{"n_layer": 8, "d_model": 96, "n_head": 3, "n_kv_head": 3, "head_dim": 32, "d_mlp": 768, "vocab_size": 4096, "activation": "quick_gelu", "norm": "rmsnorm", "norm_place": "pre", "norm_eps": 1e-05, "positions": "rope", "rope_base": 10000.0, "rope_fraction": 1.0, "qk_norm": false, "attn_scale": 0.177, "bias": "none", "tie_embeddings": false, "parallel_block": false, "init": "normal", "init_std_qkv": 0.0576, "init_std_o": 0.0, "init_std_up": 0.0576, "init_std_down": 0.0, "optimizer": "soap_variant", "lr": 0.00857, "lr_mult_qkv": 0.7, "beta1": 0.95, "beta2": 0.98, "lr_head": 0.0128, "grad_clip": 1.0, "warmup_steps": 200, "schedule": "wsd", "decay_fraction": 0.694, "decay_shape": "linear", "final_lr_fraction": 0.1, "batch_tokens": 32768, "seq_len": 1024, "doc_mask": true, "train_tokens": 111400000, "steps": 3400, "dataset": "wikipedia_en"}
Each number is 500 + 25 x the weight over its row's rms, rounded and kept within 0 to 999. Layers, rows and columns count from 0. Numbers have three digits each. The size before them is the row's rms in percent of the matrix's.

# layer 2 attention value, 96x96, rms 0.19, rows 0-95, columns 48-95
112:507508500542467531520519524523512485519473509512514502524519500474497460491483464508492451568498507467479501480527496489460512515496544460538476
108:507488525500487476524534518486514486474472491519479526481502466536455540516503473507580474526508486504501501518524517497504528482465529501478533
101:510476506501518501498492548482508493466488487522502459465491483464514552524460489504533466509519482482560508470497481498546530487519485498516520
106:518526559523474493501503474566502500472512493494481488494504491475533497485512504466517504524547471501510501478546510494497502465529477452523512
108:496506506509495521527511517515488516530516492440496526469461524492481500486458523507521483498498482465498467511471491475505458463497481486510476
098:490501465517475480495420496517526487511502477470489534539470505543519497477537500498488482519522486556528526476462514501518447448493525475454488
106:548478438482477521487478528542486486479546493502495480492460505489509472486510496482517536497498505529530497501481528493507549545506488479480488
083:487541502476518491484445531520494530508482500510511464508518556467519469506503507500512487500461561493469486527537485502540520489513492494482483
100:447497506534511477501501490468514480500468502493509488455475496502506487531478464487461557499559466533464489481510495506515514494500485503512515
102:504531528496479496505475519500554526482455449466494490507454482533524469501501535502528494501483505518478520459494485525521515533506490475432501
103:516515511473472479533545501497515511490499505501487534457521481494507471464505498491450505500516437481497522513533519476484442517495444449538478
108:532496501516500492457499523472501509477492482460501514496501557504523516464459519519528493520528499501530506513468482574506518470517524515485529
103:516485516475484519510494547502506507493503497489517465520506542518493483473512488510490465498502497470471478493542491493454466516502492541524511
107:503469471486476501484496549490519559503488519514506522496480505443537534502467551513538473527482507509466520469522528504459455511486528479537469
120:486494523502544503488489477546486507518559532440503526539489527482513505509495447502498498486516479519521505523490475549531468483473482511540498
102:449502509524452501532503524527496450522483515522519462512464527495457472499499520515475502524523503487515508509475449539509493486491538500538523
108:460511514491496502519541533498463519532506476502528523474447512518443448492541508482497509455469499493503477503503487510463479505499520473546524
105:503485541531528538513514487527471497483520468501488501489450464466480517510533506466458500491511505468495514490481504519477514489525506483476510
118:499474477514517500523454498495506527438523549500486520479468478499509487509507513497530519543509462475498480465454493486510489474506540505511534
101:520464516523503518471504476478454537484487485470501486485520480523529488467471476491474514523500511492428551502470480469556524519510510504475504
111:460541538527467500514472532527464461505504483513531528513536496541471477485476518501503497503510473470469481506470478486433519520520493531500495
115:512510478510460533550506500448493437530517490520474467497513489496461491544514477547489480489471524455517488472516474469520495490534522498486507
110:506515513502513476498529505469478545438496528519473462527489499497517523523499511485536464498479518528512552497458512530538490537518515475492516
114:507567478508513500529539495497519519485492498464470491498492496467561495453507502506495538492467496522532536467502533487533529510498527491501513
105:536476463503526539463455463528487519528527513531559496556506482503499492514528508479494486483487524504451481524474520490497510537500537493535514
097:473473509483457519525492485537487525475467461487482515515522474477521441487487508531497483495512487495473464497490515465458479480507520518514503
107:539503482464572487501512452455497495493480524502491512508517505512499515500509529464476500477478490511482498529477503466531532489451452516491492
097:498496530510525496462436534509485463496498505486506532569556482473524509499455527506508548480516508461500502493539529518538524507488504526483468
106:531539485480533473470488501476463487485484508552559528520495475476463509538500520535493491512488474500470483518488525513519471477479495460490537
094:473505487454507503482489504507495523514529505501512499498480481525504530462486486493507519523501489503437488510424500478504487472493531490510489
110:503505472488513528421480563453495467489485474510485446489497525494528505481449470528513509451505516508502502517536536493501506544513520517515483
122:499466504515522484485481503466490519480450468453482519478470516488501500495502539519539502497469541507505487511441479520509501546501497481453551
093:461504468475485464498485497512492466502531530497504508463485464533502487481521546452516458471537538499510496483527479458512500494505486481484514
086:475522520513512522487486472430498482487491511479474539559493500504495462478509491489530485481520516499464482513496493510516503478492513494480508
092:508497501540487483503521478557459469481519502469460502491496521506475501486528498528513484493492538525427499475551463452482520494531505482503498
105:460469515497506535489482503494471462554502496517468544520480522495488472474526476449513530462485481513504507507494504536506521475493486461504525
104:507498489462564519477526501515498503450519476494534526488499516532528514507485482492488518537470501499463532537512508516498546495502530521435537
087:489469541496479473546469537477537450491478471477473526474492482499514534503551498500481529508529493483524492504522476473520485477533488497504538
083:494527505478550520514504476509521466523506533468526513506505554464534502529508567522500443486491494465533485487490477504553517536526480472472470
110:503482503506488509500486483446509481480537529505513485497489505524471479497486451512511502473507474470518508453489518525503474541540491513510484
082:538528507510463562527494499446506485519527524474523556493543493505504505487507467458521490518472481474519551493461517505481498482523471544486520
096:551567505533499516535525529490453541470474501498496503521494516477505499486470492522481539518560529495510493503468491505493490506486445442480486
095:507507485519533532483495533474455530528515484509486497502466524550483524544512498533469514503493495493456503470507472487510453492518515498501565
098:488549512511520538475479460456534510490473506501487513470504482472510482513524454487523477542502492524492485499487511500447531471467489463474525
093:491488495454486478532506501470498521505468524542491499501503490533468479541506523496530525548497521491490486530490494511497498503529472466463505
087:483496484502504490476469515530494489456517466518473516485548500487483483502522481496494493450524516543476519500507489562482492525488536524497494
094:485439488499521484476493520495489499541517517486493506514507466519541479535499483483510496502517526520439494488494483530507523507449521504544534
099:547524426524472468488472517466488491518536501524515511525494480466485478524508504515472524499492465473512466518511528479492519486516523488470469
091:476477505494527499496527476502530524520482433492526509528505527547528538492510506452482481494473496513500505470497511496532497496491540524493515
099:453438500524508463475506468482471500469487480476517496538505474471515462480506490477509457492472506494488495490497491523491475452541498471509489
096:541507467448510537475491526480515532516478469471556527490480484515478468522518529539482503491440514541495483513476470521489499492504535475500479
109:471497528517523531492531518477478470463515490499490495489513484489463536484510526509501569491492520501529524484477513488491520501469495455507495
094:505506467494546441512461486518498507466511501474504493472462500468453489467535480522491458495471531478523511502497506494524488519514515494477475
091:528504499486496532532484479522479445469497513491468494511516484468489499509476496502518550457504509531484522510533492495468539526496462494519513
100:536461457536503491459470543475526551507505525496470507495530511490496461503524499530545519514476501509545484459508493495508449482544497499494521
099:511494484520481474499507519455488505501480470463508498531546518505493465505508493489510525512498494482518466500518479438507489530506484525506502
094:508464509491524471494464493552500533516513520477509538519486530492469510480527515511493490464523498489487496496501473463474586521491510535497552
093:508491521502524497464530523469500538489501501531541495492491524506486506463514514466475478496498489422548469469519505531485513491529496505477487
095:535502496522480489476498539506507516483492509483502560497558518467512507519498509494509529546523476458427452477529502460480506487544471530513475
103:484519482510469448478486516485498494475500524446499503522513521475484504544442486501508484437501516475519480455516475533499484520490541495489514
094:571491488489525477514501498528479448501511452502534500513520480500524541499502540469527478511497496510486493504473490513484534502549503499537491
088:499514455484514482474509550517510460488511523507511463513481506479501439476490537528497501491489539511521488449464459475490515506495500506508506
105:489498522460486507479454531511523502490494508465542495498492447529493463473489443539528468502570518527498473474500536477496500494559525490525494
098:474525498536461466495513483481536446542564490472489543515500522521475490515476501524511513503491507503482535457461464530520539480501458492516496
089:527488535480528517567501533504425508485515558475479540466457526483542496493506486491514527509500518484485493485499529471490494525490528494507538
093:494499475493466490502459530515544506536438455507529511511511497489468489476492451500536442503519513533479476495505509486499506477491482508476491
091:511539521502519514527522498492523500498523502494487503500477450597514568505510505501470526453502496510530529495515469498470503488501526538500474
102:491456475483519487516514528466522527462460529553469466484496476509499525513472527471481482507480476483498558499493534507529477478512512527469535
094:515458521518514451525465461484469492484495556464499539533562496494462486472492442516502481487497494496509479494492518507507501512469505528500514
118:496480453505513511494473503512545519538503478508523554497466523468473502471467508439499475514506491523564505541478509504524473453530486486529494
102:486491532468483477440502489464512464506576499506491530504495489509490498516453523534487504472472534502507492476540465463488474501526484522530472
095:526544525512501497478493521505497505494476521545493502475513548540478499489521504526521530531552502492519512508515507535504472521485517487530537
103:518482460519500508495536522498489496515488481486501414510533494510504506501523492502469479463505479501522501456561498528503498510555480508496518
099:537468475499541477505519510478499474525470495491509535514526448484511485477515557467444476530489473448509463516505503490492520528505519498477467
083:490506523495527492491527512480517511490548518489532502520470478489497525541499503535481521480477496471495463504457512519523492459531458518451504
085:522499519492484488501492489498495498455552509533483504580531524479488478458509517510525516522495519519460532503491477521528504492535510475517573
104:492496480476469455473513485494528519497521469511550497521529488478505525492484499475481475520504521476500448499443494487513495484560453474474485
105:487458497499502530498466521502493496538483492494462547517503546506491521488480549507516484496463512491472460491491468456513493511494525498484506
094:524474500488471509487489505509473525491540468505425517539517501481502467516472477508517528516475518510505461468490499492481500482520461502528508
102:474538491472474480555516520550499518477529521532480538517492483490490486493487516517485473474498506512488505499535505482516489533489483493501518
102:476516466481522500469489485507478533491502471517539472493494470503489495489555480493519535498503499482497506511476499526502581480495525483454496
095:540537519458472482458417473512462510498477445475510479489473510502514520501495465526520503536508524474500469497482500447492459464486474516492476
102:519521519520495470557547511471495492468509487508514495525510473474503494561464496533506476470501528478483488465535540510536523516533479496459435
104:491522505475486526490506485476489564491455515498501457435467481502531539515506512541542534535511486530474538492484519480451515533486476512502505
099:528524522508459487505466514484492508478476533536505511502479468515491504523590505511493521491529497464471524497458508479513535520495470541489497
087:502489466457477511506535523507517492534502499496528535503510501499528501500536493450505472509489509502533476489485468504470457501548540438499465
088:492501465498474513532567491514520516497534545506485491495475485523520493470515489569530488500498490498490523460500451507479557499505445512498472
098:509562531495484574493506515468518516550493519501494511507481499508515515498486551489500513499494498497508514530458515475502496437451499512498493
096:527489471509525575528486476539480530534508547513513457537504485542472530468524492471520530515506523504510520472514485510498517483483477509459523
092:557487497514491470510509518511515488505496521428487458497531477509493494501521511548494493476542524452496503490518486512514485494528479548455502
107:509524541510558525507521491508480496536506490485488492543499515514493522476456465424512508463518464507489469506508508523463535530497533494493528
091:504501511478463500524511503558499503485481493522498502513486557465461498493505526533454518512511535474474481492541470476513491534509453525474446
101:517493490481480493543505487484510476505527516506499529489471491499535487487483503477517467508494532552472513502465515458491503521499503493526459
104:485513484497520500478503475468514503492507478458485525497482532537469522480533511488489452477544504514483506503515478480549535535448495466494501
106:474506539528491472496516509513472459504501501501458467521488500546523477499504517492531503494519542481551501468492457493514493535521493504529534
094:502485545484476508503480531497505526510494535504473476508522500491507478530550514504526507512527492494497512533485512509548520506473423516503543